Part of a small language model's weights.
Architecture: rotary positions, no biases in attention or MLP.
Training: a variant of Muon for these matrices, 12288 steps.
Each number is 128 + 32 x the weight over its row's rms, rounded and kept within 0 to 255. Layers, rows and columns count from 0. Numbers have three digits each. The size before them is the row's rms in percent of the matrix's.

# layer 2 MLP down (transposed), 640x320, rms 0.111, rows 313-384, columns 192-255
103:116063166138070071108138135093082124107097137062120148121078122100156148148119155154133150145175145073139174161129106161087115112067155148089146084116111143158104114078150093160099122110154146
108:069175112136195189114127125167210118136160148147115085043147082128157193139152114147150098063059175118072125100152110102142126141149127151118054139123154100140121127143138128122180125090072119
106:138040107143091079225132101150128134144114111120130141131109147122148060138148109082160110112120088106168139118158168086150132120058131117114114166190109178177051132109151149078109131101141130
101:128104159144100137171081121191126136089061114108065120064115119125111171152090144174144111141133139161131077066165116123121154115114192088134094112118202117128203111110130128147132152127051134
103:124133156145118153126127110136127079136133126119126131136144144166158116168167092119139077135060179169156172138092136141140148126166099128147128036141156102090166093089144147135087153106208077
099:082149132120105120089100224144135097118159110140178139168112154160133136107160119153109165178129065101079119157153144113159164126085110146078109080145186140107113115101130122120145112157196117
101:062126081125064124116101106075104192123083095151071113142119091129079123132133132148129113171190101113132123151135129130169119127168090097097155106177183121107126118080101140102127139134126155
104:177147074124120153161113223179142126109181144153118108108121139086124103079143126153125138091112148114131147103176164156114129173069091095125113101156102090101162134131137141153109198071122158
104:139091099110135226111154165139108158146097151112148112109144141105104151147112132109070129111225167114103162132160112137118125145159106087068118103172170110182177222121128122095138127126104089
111:103137091153178190182142095113113174114124148129139159085073152145100088115145140122124120149114094124120131101158135127104158177120097114179124125100105093108113128106135060106137152122139132
093:174138127135117105149140143113178117144142148114151063097119139152149108161084095173170051093111137087142088150158185163127136144145098099129104192081126106100199109139085144090107139121070127
097:126138105135166134173109113116146125098106126171088055095136116108174149196195125149119078145133138120165062057133148180096100095125095139088109172239091145126153117162132156153084150085189121
096:122180122114104097105122175100144109117128191131104151126183117081089158146130137093199088104083128140102065135180154115177167112160174119167145120139162125088136083099123159125122110135137128
117:152093203146113084090116157105142110098180078097142080144145167152145145140092147137136117117103174123088141143110121141100070145155126134121157104113127154147179143099129105121108122149169126
105:130070104111162108136153099102104139142152069141176151141136153124209142113094137130113125154069114103147074186120167125098200131147053232118151050153138142104100116161162139073141142095112135
111:166152152102084165169047137124133080130131096092149063107073148130057168147121097127121117173146083109099061126072109059152050167097134147130157154151111151124125088135131097147169159115188163
095:128077148171184120058116103174108121108093146127114150148109097148124112143145123150104118170104097163140118066090164144169124129105133084140127099168151130100111132082112159139119058220146191
094:177174108093153097170138157099089138154129101176150165108128128132154150167154177096141134044139216150084124170175127104141171092091111101101104154164145100074139135112197106119131181123106170
107:100131086096107121160167161084103138128145133189155140118093112164134114177190146112138155090080115081158083172179147119075115162097118127051098163100120095088163115057185137084130153105127156
106:101175148061107122128053124158123131148083117171160097120165119096132202125167114061155125149121125155157159169085155136090084144119169132137120121111124171154131120071052152148145124125133159
101:145121168120090127040138105134139118112119144154131162108075138095161105147155160118155121089146132156127111145166129124140167087094146128117114127088119122151099109097137156136151154129138065
109:084136100083185131136108097073147206126096168187098113050139101110086142154116079119144118109124101204111162140114110132143143138179147104103150140094129154149185107141108107115199114147112123
101:104112150123165121164121132129139134169128112149152089128156167114111147132127095144108201134099142147108138126098150155102145156147121100138101145126166179074158172097096163105136088140147134
101:101209122117122105179108189125139153092109114136170195142125129089089145138080164113135165134134133157139149116162175090134120124094116145157121095128175098173133089156096117163131167161113143
109:172106160139119144118133101083116157179114081150154127125138108101158148119127133094075159161165097138149108117122160103139083171130113146101098151170157095137112175112135165139097161104123101
101:151083142175157088203138120172144108125086120103112097097160202115161106146148106133176126123162131150118092096110103094118078143103075136153130178151121111135183093214118136133174137121093119
093:127084152155170098139114095132175138040086103166145034127169159194133129078074173096155158143124147067128206141191122207150102150138121104165124135135163127048118103163125101128133146114124211
099:108126131110143132161131157115110056102209136140148116121079136099163156089106109158082114140207180064097143078175085121108165102081143067117128085068147111131131137175101123158099115152109076
100:065103072082139174123147145123165137146104141071073091154129106093098135164184145101169175117119166193145139096120122185081136114146138124076118182131182127111066140096138125136074098117097098
100:130149113098145153115138101095102143155127146132162126063164137099129179188213131150144107199143157099147107110174143162110157125115145110082082164155152128088118112147054088193141164175178117
112:153080122140076102137140080143096148094089111130076165182140090144113127086120139233150165141177104103156151108135071094109088099087149072128131144164178116160107167074106181088123124083162118
095:070109104147104166127183131152065139078116116171158081122124134095129110137102090103129082126152113123126164129105147167143100101143147102161180103137130149172117152136143176132148089158053170
094:138113149136126158080058130081137152104097110120180136098131114123181134128100135149103107100100144095125201129177174156129125124126135162151118131082117118172174113095116131181122081117148104
095:134130079140171150124184120144127137164101143154128091061115133093155079113175135181092111182116133129095137109083136150111112103134149142086146114153133145126127190184128119131109143096104135
103:116103130114036124112132124137130091112109112124153136147154161137086128095105121081089156131152141152176146117126122129114157152113072089103085150094134119149177146124124144122084155163085096
125:162169113120113135100099102178099157137094148095105125128080123088075101115179061109129124110108127124212134189111116100094191163141139156136119152147154093165113121092129146084116153148143130
102:087111120103144140154150145043082083098137062031170085157140116097198101105166086062058158146126168131136152166130159170145216128196102113138089168116097130145137121197192139126150145222169126
099:121099124155096092066101118099063147099134146122165103128112087194136154148141179120091148090164104160162136163150148120078154179146153107221097100120106097140115065117142115102167148133152139
106:092129154087164081140093109173157136164176134137121129135115150153105124190084121125136140187130089121086096124108059105129136151109119171095126087118046138146144155179137115164172123083142177
105:100098163131165101102175114106131117104136103123124144142147101118103216124175143121097206140136097114104167115109156112163129155136105090152101125142186123057112090110121094118050144192093105
090:111140129136161065120122104085135162121155126161146116103106088213165151109081042103163137097110188170096109171127207132159068066046146177154122152142116138095103131120135134128101148115173137
118:139077128146097151094103155182099099075137100143128112078065147145093124127141132081162139149093134099141111134154089138136135157133091143031169165149130113114114131108135135119222093079168097
103:183140181139101164144119114148149129109097135112099128104109115153112087133137156095174126126134086167136145181095142109077143105119116136113123081105154090183079175092170140078160160103178092
095:128090126162127132101179127123100153138110096112122068141114180157102137129097111137128149140095130145151164171150135133163087171053083183109093074109162145177093144117137106159140146130218215
101:072128103100117182163121140161091102146113157141067083145161145135153148114097131121117125082141132175150072159138176182146167144161106096068152129180076116146127150176167129178094120157145086
101:191095144167144120113118139136140150082108153101114101118112097154110117158068100160119088179142122130164127137131163111213118102108161113142140221130102181090102133127088153153183102141171179
109:170098128166130103129151124113180100070166126107072127134131081097080149150138190084065149077126135132135143119086191111130067073137065108111125184074082130129124149118090071088177131231109137
096:154138189169110038157093194163106119119102160080190132125079150103085164098076086084155107135102117134110113118136097139177078111131168089220073173151109126123100086069220121114123162129132123
092:093097110097131096145134121155120158160118100134107149150169146099142114128071083111103097127155098101178173113152140134151133147132128177199157111141145099122080157124164091086114092157149157
098:189081208116131135198167090114104155152121142095150145154138114097137103158151130120118105085124133164146062127134085145143105137107178175107132156094105161166122200150169082132128154078127098
095:060158150065107109149175110112135147136103077154156173140179128081132149169104100126085143106119146120142197126107126170152153110151063076138142169116111164123132116145105135149143116183134158
094:154152101186087151124110137126182138089117106149127131184144149093127113133069095149126088139133138130132136072150106093168105157158137159158045114167122101093146123164207057178170143108138143
093:110192100084120108115159149135143190124132072169138126094112167121100155169148110134147166153153142157121080134083133177208106126077106115093150089117099113143128118152140066113130107113173156
099:122077117158097037100165157100173141109143118158174090091054105148138142153088130107128150139167062122083126088174142118179129085114105076113128079103089157160162107160137127129155145168039150
088:108071178117159144075108146101116085140099129154172094043146158145110133107139086130118110139071188119104162148175112081173079165104134171158147113100118109102144173073081089150155155111162084
094:109057117144147137092192161091152177174139121121073072158093066094071114106164130186113135097132145153134159140142110120133130214185128115118121148132073151075128128183094127164094121117117096
093:136134175059146147154168114099140119132145138112098145113158160119096122134093141054103174169109141133124163121197158162124098098078168127159124147145164080142076165128116147140127124134122055
105:146134118133119100144139153124181144144120091126078127120147145028126098156135101146127143137114124113131123068126127105114141171095125174145153094157115132135117200166130123098121126134162111
091:114138097070167127132124151122151070112124126126155078106137165084115068094166125135159068110073116133163093176128104083134065161088116149062165163118144118196096145103149084163150161109150155
097:167071102143094130118131130194114155110161131158128174072140107098173103126113119118082128127143134063112152115133089076160073158138121145148135123109132148125137117140099082070167126163128148
093:098211161154093131078062133118105090100127155103128140137087056102166082197173161103178139066169147098112127111091109102149141144157126174097148099112126110108155108112070108197125146161059144
092:069125114207152127075128143163121171172087086141088171137169044098097117160100103073112137133159140165082108107127148089105155119163092078135105202124150137118118116103172051156140165118094101
095:201089147046101106135146126159183098161112162123131161096142132083165204135126112086193140103111160128110142133120161138132149110145123177139081098063071129124162085175141142139083109140093101
106:136182116146178174072060123102149210151103071098137092143091109162077101075095140119141128093112083168179158102073096099144088091096154153172135128098124105104147131042181098119141153149095137
104:110158088096173160089084177121173183140110167090108117153100165149088146139129094138125130105118147057190109136100123138132099090122081114166094160128119158160167111091096094080099156102085124
096:171100136146118144123116112100130138084158091155098113111079167194131092162167061177165162105165183087090098170158147137148126156129138131115105130180132153172075134108097098173123114087115118
101:159153148117103118129152093104079094138129145187131087109126115087141155110135135137098133100145096087112147109103047197116127116121162110148139054116112140125160122136137158094128162127178121
096:148119125159164183116160118118117135112118159052174062173180136116093139175136105130068115166117144143164115171125106109121131102117084133141106074166058144104127128074145135081180099109152112
094:132124113144108106156089145150135092067145171140162128148150112146093124164155100126173144125161116107108146134105132125161166121119116110158124068150182162165168111137135144153106093159070111
099:133133078161104151146132099113088129106114122111135136135121122131135080144115098143089162133112186192134120149171083157125176157084105148098142113094122143139169166134147150134082123140121148
091:149105096112162080162118106099145107183099156087121097136103122126112191168080099103122118136123128143182101127163118111078102080089098128178124090133103094142128080110154154083175161130171150
095:134137115128105149112128095099136133157130084151143140095169153027075163114131107182147159153127080108086082125120151169122137113161121080128138097155148139102153203140120140142140145090093135
# layer 2 MLP gate, 640x320, rms 0.103, rows 314-384, columns 192-255
107:109073104135089128160126124142142119094154113092119143106099134116114150148107157100163189138104152072112154109201114180166116103113125121096144074126157092162097139122128151136122122107098137
089:161145113133125173080170189108108133122083129133106149165140167118125142152144160146113091149108171106115116138101109142108187123100114173123107146152171117073134129156159152161147111188089127
096:135129127095166078192115133122124091145115140091135164093151150109129109124135087080113135127134085104099083128124167131158186161152182148089132140137144134110098177102103135153120157221134103
104:106064074091093100098130134135156105199178147130090124090105106111170146091187072180159092064118122128109177129074159155176174145172156144190084137161116134156118107189140144117092074128065124
105:178113165125108142104169091207162078127149098151175166168157111131076134145224102086148121116109116108136142115104132117124191141116130181088144134126116134085160116154147105141105075126087109
109:095088143111107172158156063153121124145099141184095106130150162147112163127133132120162166151148120131049074115168138155185104206128103159131142106177131104138161113150049146104115154111120094
105:160104055122109090178142135186097097115140122109126137053145146089176164092138129121113132145110090170177112126111154073146139180105154148086134142131154149159103112135125080162113206117113156
108:117145117166121087159127127121151113149104182200216149125141094128117157175146157167150108137184123132191089115144133118065151130104170111139061121118150126088146125082110138123208105117079133
111:160086126125131155100121188132165102145139058081122115130130101103108140103122102121156169147133160121174154074161168102162183111164101111116149099186153104183041144100105139144116122119142059
100:108085151107118134134127142181116199113159130092142133107196140143134103109142191105157151092147076152075180104096119118129110148122150106115165131162120143102080158149163114169132119140091146
103:145144116148119134093133112114157089124168128181140131111130083095119224107159183209111098130104146093163108114133150170069093128104097111062167162167122116077098178108102172175130129103156078
094:117092096052179155162171166124139119144082102102146164111142084153170080113083150141105184106182135143130119078073122096131098143151113107134159143118150130169126190158147115172109101075131163
109:104121114141165125154149156116146149144157151134096141131164133139057085170135110182080166145126146072128136175083143161189180098147104110144110154096135103110098138133142150150161121143121066
108:145146115175187151115140107108130093122127154131126163107106096139127134170083162161151146197095217151224169173137066154140114098142119175072123118146152226122090119053176113097129137105087124
107:097111154105073178103120085081112094134223141096117117154147099139130135176135140122168161161147136134071108091129122174135116142118114089128158144091107077174146139138144103146079162030079148
103:146101156116132063127123071117174110100156107154096112115158113052123124169118098126126154127090142074140088104193123109143127190154113181150170128154095183084130116132091134089111138126147145
083:135117152128176131109179167152147148140169073147101110123149133164104097143145050129152162133108151162147079136096150163120161166131134111163149200213089116131137164129145168104155133111131132
109:071071143102101090091082174129196103133121107112153150173165094124115132131146102087125117153090159199115137114096134217112160124166135058141113162139155128078094169194143115157071106174098092
101:101111187177142123138152154153160120126128112091121145134131140143211135126063169101192073061166139100066153126077101179194168122118122082152111108093146124138117168136099112089087103172079085
093:063123134138094126112207175134141131126125090085139150119151108145134111130115154134097178190149112082079121159119133118159126176099062165180133162154128173209163161111119144089144112147112184
108:138116141120087040124164146213118125194162112143115114116082105135116086063088158157101133110148123081127150125084153137139156135110154170165137097151138152176132126143116114114102141151071085
099:126105148113083115162106128154150115112113167169134099094134152109110134081087170078075097097130155091099111059102145152200150186132196139097055110117155140085165152094075133122090114130191094
103:122122155109071091115089066170152132147113096112109180160129120181042144102150139146063143182127112074159089145179173137100157098192136096163126089079174122118122140147153128088107091162132151
106:125103116091077160137073200090191172131119174123172095076162154146150095114092141175145127152112142065060160113102089072162097122086181151131140142075173151097062152098134096189150081116164134
100:153113135189108107159108139177123133136134133141117155129149131053147114155140135111159115112130122107166145134172184180137108119085136139153126099138141123162082166104132097185081097170108142
096:108155166138104167139138122136163127054083113111143154118163192174126121129102131176111140178114114108137152084161086172144123078131146075153130110171167121131075058101097117071160165114100186
100:144167123120135122127111112147141094103115131101105168138169095125158155157131093131125133196095132165075118169145133110172160153136067115151163146143111165069150124222148137178142138093184096
103:177083119126111067153217104156151103101087140110136136081091140124111114111106155093147108076104168160081109109108158112069174096146156105133121123198184179130103165139170143142093102150131111
096:157107136145115143218117165135136153142101115128163115078100097129167134111107131176147123113181130158094173099126138124121127148169136096076082086115106123126140188145147086095147166098147103
109:175166129159120112172116116116113149130079117209119162159112153112070126174135132116131041142176162145170145104150138140121163049106137210150189112055136160132136125126139131103138122145156125
105:089111131221150089230108074130110154147096095120134095142141086146118136112144105114171093056114154116111089157124068138082089187069177124138148152109153151163151208174150136124217134106182145
090:115151095124105106095160137167099129139156084118143141146136103152098093194122115130179191090116133096110091118203101143111120151072135106179088119134129101090107218118131069185133100136120142
099:136101047164117134101126152146102100149152134141083120080154086121166129167118081155044145054130124095122072105137151159056096101153142099110225117108128107097145159185183173119107138115184148
102:113123197190188136090161149128093066101114100170164143128128133127143086146090144091133135089151125170108131132111178131094103127091147174122080122139090134123085089082151176149085156125234115
108:144093085144190137172143124178164122146096144133135137126166139100134127143147147154156052146145113150181101153190146168129094145104149118097184174135149099140164141119135155194163209095115146
097:114170143109166109113133075068127060120134114170142183135148168117191099115113159154097089164115189123131106057144118136137136105108126163099146106101086151157107114103113095161033096100170119
096:144158151147107179165102145119122167159183163132187091112102035121133144133108188159148122127154073129132075088136042160150174090119143173169120103130174164117148118158062116156079131057124163
105:128114109119129112115200092101121132121088098068174113090137082074150118138126153119174044179181172136135120191184125137106120148121136161138139121129131137093198134085109153162123152097071143
110:164185082149081152186155120103100135076114169165127098072147126148141096153103083129139177088123117133116112131164122142106182170106152150107142139160121098199142110171172124084163171128105114
083:121093183093114131132170097159107160148151128068129137117110112127122109124111122073174161093186178160104154109126118120117162107109143162081133093159090106042130119124170093099094121114163063
112:091164113108168110122083120043143182124079071153168147105186081163121119138132086158072119091174104137116127095115191120102124126148144081134079165142129112133104159117124092159115096213143103
110:126129122132119163169094101105116150161190143147121097124122121157119090121135102115157105054139106137101198118146128116124161181152116100154098182056144097083127161083147171141137078056164119
091:134150125118165122127099156162124126140123144082203149146142094132169149131177143095167117094234158097142120118146117162162172137167185091120183175137136102107136085153095115107127137154094091
098:200116145153146104121130096201142102110096110162147188123111119119154187097141127190129130082082159192217099105182101157123178132119174123124168126164156104091142125142110160134140142129126121
100:084115137180164062148092162130142134104126157077124146102093180144085202174061170091127163122121180110106170088070149164206118143111132066145127126133129160122142125088092125140112097134127175
111:096096191077082102098122169092153129166128101173141102119103121094106170116104062141134133056140108152133147130183118177139131196150098150123150125175144132100105129065126133155149111115057166
094:147189093186111148114093110073096193145119158105157096131131176146124163103175116173152151116108160113148202085068180116149123128120140083093133137137101155143080101149129072199154115194051121
091:132137135167121126114119210172121044184122115168065077100096070167160143129156115102133088219111128185118143097152152083090119113137119133177141086164142080103101171113164122168113126105081083
096:130146055184132125132114103116186128115093082174139116105101170131140081116093078130162099077097144163141116118165194120107176126165093097103146098149171125082089105162121137099137104128095131
097:193110045145099115110068183112144182165118097124139113108113096147152086169143148067107102125110138110088018146148081151120110167102120172119170137140102096179103117159121085096140163145136087
098:078112108093119145149132170123120113176200119146161109100167158135169129150139143076102160105128105138125116161069132154182108158165103122139158096111156134117122101084100135136121120183169099
099:105111212165152059154128129127173111141154127092190169130138134093088128121097100147118080169076147183133129123137153143145141121099081155181168103143106153149177127165126158109161135191136176
103:144116122194201155174121121153160144127102073105143097124128127126173169113101075091087114146162112156131099125152181139095122180173127132048126120116136118144152171127075101076155101144109081
094:108106126123130160181148189138120137123112148101117138116150114090137113128125097147158105173138146068104176121105100070158226168147137078100130173103124129177067103142132145146140121137053105
086:093113153127128070172132163111143124121181109088165114080150146133183184169167141134115185157191151176097178130161055099092090148086051093133139131184148124129098116021113140101116110127136151
093:139119127111122116150191117072152139137160179157173138147140117188102142072181126090134122133119148094094166124163180174127157127100182170173146125085106116189059142086165105170127142158199117
109:150140122175092137139133137158139150103130108124073122090156187096153157128088125132126150124141183137129136110193130117175100136085145118094144135140142150141209165076148149159162149103145094
090:113146126084159132114114076163180124117120131100103132123125156095123137139134109151190130133149151090155071111112131136108161179143071161126148156158191092128148112116151109102100125154087095
097:089181150089096132189120159105110188111168091116121101114115215080150118152123185138193086076124151121166174120077164083105169123164121110126102171163114127104143152122141129153095140125092161
095:129144126161079134164088136142121171123095156098102082124086080130104170137148149120109130135124206135153066111136129097177156107092169181100107161100141172117150127066110077118123175111105094
099:170170058164136145120143185093138158142096162124196144139152109038141105174145158146131103118143139169082115157145097128128104138088135131086152097123103178128102124094180122113148099128122150
098:162131132137122170105146133117110085108115053138153107100123150189169099175129192110099157061125109164167083167129114161102108165165102204138103175118106128100131180151127135111088127125101111
104:201126145112075083161120090114164080059091128151155116093143127133108160138121135120103119176081138107155100155157163151092134192122186085086143085142094133038109048178111124135086061121098085
102:130102118126167089151127151112110118166186094108088119160103201157174167050124098108124162098184184109156168122172115143173141157063107112165133129113100129136169151142079168135125093154179082
101:126142110130084202178225171074135123153134137103147189181126181159133135131139106142107116058149160150113110095125147122161122135127163116105176073165205145142147163108105105115159123073169132
105:103113168139134175084107121165225123191118117094112126077187159137147067120150126163123093104138161048106085067152200083157160152156148123077122139155166164121117135176066109140114095180164136
095:112089109147160198132171128137107148164104154135154167149145077138083123109083144139088106089142113164071166056137086129184129127116098116067121165115151130151123150097105102100149121170117134
091:155121142162138142162145136081159091124208151130194173094164069136169107137103087115183106079113154106140130130146114180145120093070122126091185140100113119105101118130110104076086105154068116
102:154163125111133171104110141109136071120082088121168145198138152125103182079205102116127144150118091172115102087108166113112126128111046151118152097129122117105097045139147167121213114098121114
087:105104095187120153114099098078112101171122118077160140104158170123108140104077078070140120086136149117171140103157110091060170042084127058086129154102128115118089135099155142101168142122161161
102:133121080124108122162122175136184128154078108030122097175155085106087132100224165099148075155099139103105078150114116184134120109120133147075146177167109104182152211100088159138065103136127141
# layer 2 MLP up, 640x320, rms 0.107, rows 314-384, columns 192-255
108:100114113181089137166168187154120108157113127126117114091130112073127158141095185158212070110150103134087094136109161154173164150126091139126084137190167163119143154128147092130117122147079112
096:130088124086135108147141110153100129132075111131132130135168143130094104109077088049162124177120120126140203166170138088127159114063102134172160173211131143112101161053108119114160148132102129
096:140096129098143114085087105181093096085154119111109129191124165101152128117124172138143114128146126065122137119107105162090187114114091086220160177053137129137140170123181133158083123089119170
106:143106162200128180152142155156063164071143089109117156107211146188123160183115085140138109172153156167143117118175135135121173142165150101124144131087122131082165112136128136192163115143134121
102:122171086159167126065124129150127097051101116131118116108070079137164092129094156132165173090148151128123198141110117114099113120143171137124126190140147102130087165134146107140127146212043155
109:110135136050120105121135151126091124122084152106131154078108079113151134159083149095121093164148098061106101122134152153180163162103182151120132102124140152186170128097089160073092135132156110
102:156144119172133126137102153157127152147099113086078176105131083147158072169125127130119131116135142107146126135156174118118165111087192160085104149150110120117144079160109146182121123149170149
112:157186110138139100176085176154167128127159186118193169115121106089066157188132143157100134195155062096174098113134104148097161177102158149131109052128154124125142130134123092154184098103139065
114:103138113104129178145134128154086142116140061096136185120113128097119133139154096083183109112132182139125098118109151129122116094180103084150115192132108153141161127077103104145132184117130099
096:099124160152144108094170148145156140101085096179139104146101137150134177102127104113130115148121114168090134123121136191095110086151124095123098130148160126153154143104109095198164112165155146
090:157153161183118147137142125104094102128123151090118199122098067156158181054184121156094159160114123123124120122141104092136127076085167115082134084145083162084083137094179080148150155104092114
096:142112148153117088095097138102116159139126126126112133149113084200146201099099144138142107134127118141159152120155126157116067137103145166218151139154062154104093127089108161139158212136126152
122:133115170163101104089143110078107098098144175150163142108169158125080104109098200156127173116058125116067085120159153137133134130090138084091149097112122140097108176093128134113126087146173151
105:204192143145147095098196075132060141095146142190159171110186099152101102157111132193205195150062172128153144142190136104108149098158123146108105114162145147101123142118147131084109107155060143
111:152117069134087135106127120134101105155099120132105143052154091168116185122158098146176150102158052146135084090103138081115064110077113126133135156128131152150078143101105079116140138148163187
097:134162120110101101141155089070096127145092152200145113097124137126127177136119108112138206110144123138134168116132073119113139104146128128142114114140105135136096115178187106130136104080183119
087:135093128156125125115152132122090149096123151113113135155183105097110228128112154155148122103102097105128146127077124128131081095126134145107080140156074147157105145138100119150161135182110162
102:160186106139188099140181104130094143159122140162164150175088079116121083127113119120174120081097173114158081188132100132066105185093121109113076066079117095184115105128134167105136109111034161
107:114081152090137117083167110133174125119179147098127100143182130109183130164165092102194099105083109157134140114126122109117166121139125095125101056115142150164092134088076176093098124150150126
095:107196118111119153119130146137062131134098162099142128174081130107164143168124164093095109163154128101136155105085138128186124124131111137129102137139138189200124087065119057171183157104100141
108:169167129149120147153198091111155135135141107107138123082096104083100138132096092111109116100069135148118107117150110126109164160165105061069145182141120162109146120129128124070120083161133102
096:086151141158108136169117115197197105146145137200093134122139143114084194103124127095111123139121169122088174098151171138104141189100068089153125112156156188148124175140099088101135133138118127
101:114047119118097034118141095106107119161129149095152109133110118213066038085115083139124160102103168131104101150133109172077196147159163112113170119114158144072180137136183132154182120115211103
109:220161120202158118118123061128124115117105135106086116102151086166142130136105107150137117130132115173191049114153114117086106132096102125061121075179171152107126190145091080154079068127124098
099:108119125175161098173092110138125119152077074120192151078130100066110144158061132135126083139142116062119107195161157141147141138089126115111130105176176092090155117145068151115149152129082145
098:140130104105146140154164129158112092085185150081145157094155136149158147158184122118096161189186106100107075100149159132130146095139095172146100096137124187154162137093133118091161125143132127
097:111095096136171083108125128118136190082155102133095085176138106149170107115141112122166043130090160155138131130135109118147100078178120153145165091103130198202103117083115113148092164159109064
099:177163121110114126142076162137165154154124089096169091086137170189188155093130113183115130089079171184112133113111167096135140143097129107129068121176113097117122077123198104174164104099161146
096:109108194137174093184126095150128131127086172150158151171071095182168124168188111151098104129092090152085092122104119179211104064113117164128135108123147111102133168116094111126126151104168133
116:192141086113144126195133080150117142129110100133152157113162129160144140143122165107153116164160145094097162041095099133159188095129147043136148111121173097140155124099073126106156140136104160
101:140148141162119130138131098140196166170143080150140106169140076105142185115181146184171130068130162150108094152133106148097135145133129145108127127093119091074140179136161075133159110096183152
091:129120097131184111114161032119178139060108177124172138133137115105148150164138139143109156163116153063131156089090148155156218148108107124125133100142154175134165149144123137153083107146103126
096:150119135078103153154123144108164140136141089188146139106183157117056176147022133100109114080106092111143184140113144104072179184123127057122151131099135145112108113146117103143143167160188101
104:111121090170129136154108178136098123098140116126133140149186145144091136183097209102141106163096123128170146094156155158071150112168122138131080114132115125066133059076133163081101160158121142
129:114147132109136151085180098137138147091121112089085145153141127146113101102130136120158173116122127149093118109151147091117146158093146086157154127150140178107141091137139141062059163093183094
101:123111106136190178135177088103141111109169119124166119204172083084164112150121113085153115147157129187166163173122172191092126114152110072106087141143108145114113088131138133108123162128124145
093:138149162131239134231077120139187148107124123180142092118199143097134118155149129161095103128090104044098131145140160069116147111157101098114083158098166160094117126101120173064123151114091140
113:134125124099132120145116137188157166163150144080156127114141166114120126145092111149086112195160134176152161184150146183144137122153180141104137138124132130128146132138111188176159118112119172
113:105109138085198130112121130167110108107067069082110163100143175132111149085138189072122125139133144124148150144097170107137165004164125140149124139128124147162101151113145131158120128187184117
090:148141171131232169085169107175127097085136090114128159089125125156127130128148175082118121150145081155183094124144119109112145156121097117140070084159099099151131103128164160151095114154106147
120:148107118133147120091141132126130127111146098121175125102113184165148111141125144118137122130130136119126117126143133107075150113158124131093124140164077132117138136103179148153127108041161090
110:057043122097128146146091109139120133127205089179148063151125128153139144122128151098072132115049149152123165080113128101124172100118121125096109128109112155042199107128124082077191154170185116
083:126125130159068171105101156124136081138153175151177158112084093175176104116194111121112155096155106120106170166099104124140139108142167117151152131145122149130110080110133178160149117186115138
104:147088126112119099114166172117120066125107120106128120184127134114115194166129104139185126129091150094125128087104133118143112145090147146131173071074142089112086133155124156140156139132188113
094:173096164132129144069144128166067148091066171176137121183143139136125086073156177165072130124126094162047137180156074122078137126130120085092114097134110144147107121144134094147096149078079076
114:198136159158177087125101070162103087104160165057151097119205125133139100143108182117146154161096105082088155124143133151142113130125095162126121138136143174139123136115140109134087074148115068
092:100110137152223160154178115187164134142140094150125110116143142140174191112129136067134164131113202131120162104129083175085097135096094140094147062106160153119099168139139147123156106156147131
096:119137051106112118125171162156102117076128090110139119126115105162131133116195138149134137171101118147069112128224142152087101124143149095131148121137133130110113174140097140156095141148116104
092:166130057159132137148111153124141139096105174150121101085093139109132104195153157126115119089190132132095048111121141137163144177133105148188123088162146123089095120109142121097150034073174146
098:131075113130120161160149122131125143096109166084154118126147128166112072146152135146127134156191099109149079215120159083143121121114198137154162126166133074162174099084128131136108175168129190
096:158129110166136146159128095163210092065074108150108076133106080097097168106138140119144077147148100048123162132167155089094130135122082151132061140151137077128110159136163098194066174121102126
094:143093093134117095128076136120157087129151136115126134060100144095135156114136090092147178114106160145155120178138158154203138125094068139109155047172143142162146136093201132118181131146114168
099:122142148171127142123089113153085062116144091089145147136138125162158132123138096134059120152125126149159080169151146098076120165047107134130114154120133049131166126111208116129159169112085109
093:178154104131152118165114201120120177116154093153146121096144129151131129073130074107121122156119143093080102093117104175139142055139118170088130197102089127200109207128091161075143158143068119
087:109180108102101110157099089145155084165162143129095117113080172120110139091106145181152159100157141135129057079098159130098135105109071090058070164252117166149147148080128102091117125132148072
091:101137120140126124138102079154158119171132101113090176067184113111153096131167139143167122059147137079113130136164134144121096140097167115113121153141150147100149155169098132135109186130166121
106:180165091134125129135095181099167149123102081079103195145127155090100169209124161092126101161105119118115127115153077174092087103092180097123143137132139118153120115135120143129148115150071118
096:107127191084081050063142096135065107134145134120124039094155166126149157119107069137104088069110124177138088125145139099140156114093103107154106147092143130163130125146134159120125155127168154
094:130114153183113070111124130130112082103104106144139160109163132140111097147114117138112134157104135099123095139138132091108109098138072081156150128068151137173152117163099079084135133073143174
091:126092129153070126109058079134132173163176131125065193123132140170113142196152163099142089147188139117109121196122104124127149171129114163132116074106161065105159124115154117114137139116148136
093:069138137096169157149122125106155079129039059126117099143135245139114163099099173124090154185171150113148168124132132134141141092174120205173095174139143135087156128132117172104081119130134106
101:195118143121124089102147099138108128151130143162101147087166099083118094108171120096118072096161142130148172136143152108130118091105146086097155132146181206143143146129108158154092114088140099
104:124112097150174139107095099107134152168104167119104141130103115136143082083104119077140138108158082114109109178084161097129189190099133130066086098080057188133120162095102141121096131204114129
106:080164136129157176161138170159155150156117124097131086129096118127083117097159072091172071147134122131117077109077150091103132137095107112095130119127114122159121196135121099143147137165135108
093:098146151155072163198167194064140123104152163137124183138075162184181113119131150129093157057105144119103147081108149148129150105167140156170125100078126100088114134135145127141149161126135126
098:172143114139116102127083065103118056083136125133099136162130142126159111124147075124121155127106089114125153110106092131072117155077167118166152111102104148130173138096171137100165148098153111
091:157166125164207171124143121136057151119118094119173159088127135090119134149158124117087097120172176098167124110072105138115096156144116135140123131154081126110154159104111137109169120129165131
087:112119133092130178109146175149078134100101160142131116145072107184149111143113106177103137155142090122176104114142211097129121155153100098120139085129123098104141080117122117135054115128173147
097:170146181103094110105125159135159138142168074140105156179166122109150071135129193162149073125111124115150119183165117137125157108134151131127080153136128145145196133134157126100137134168122140
104:120157121115093181061134145096137165158135152126060130119108108129114099142095065092088092122122160165096187129147102172099117105115156148159151146160146122138083104124136191155197120156131157
095:151116107110099128168104158124121083067100127132153132183117146205169161169114123088119079190176147097164150144131155106152137183153162112155123159080091113138099112104107137141105147133128100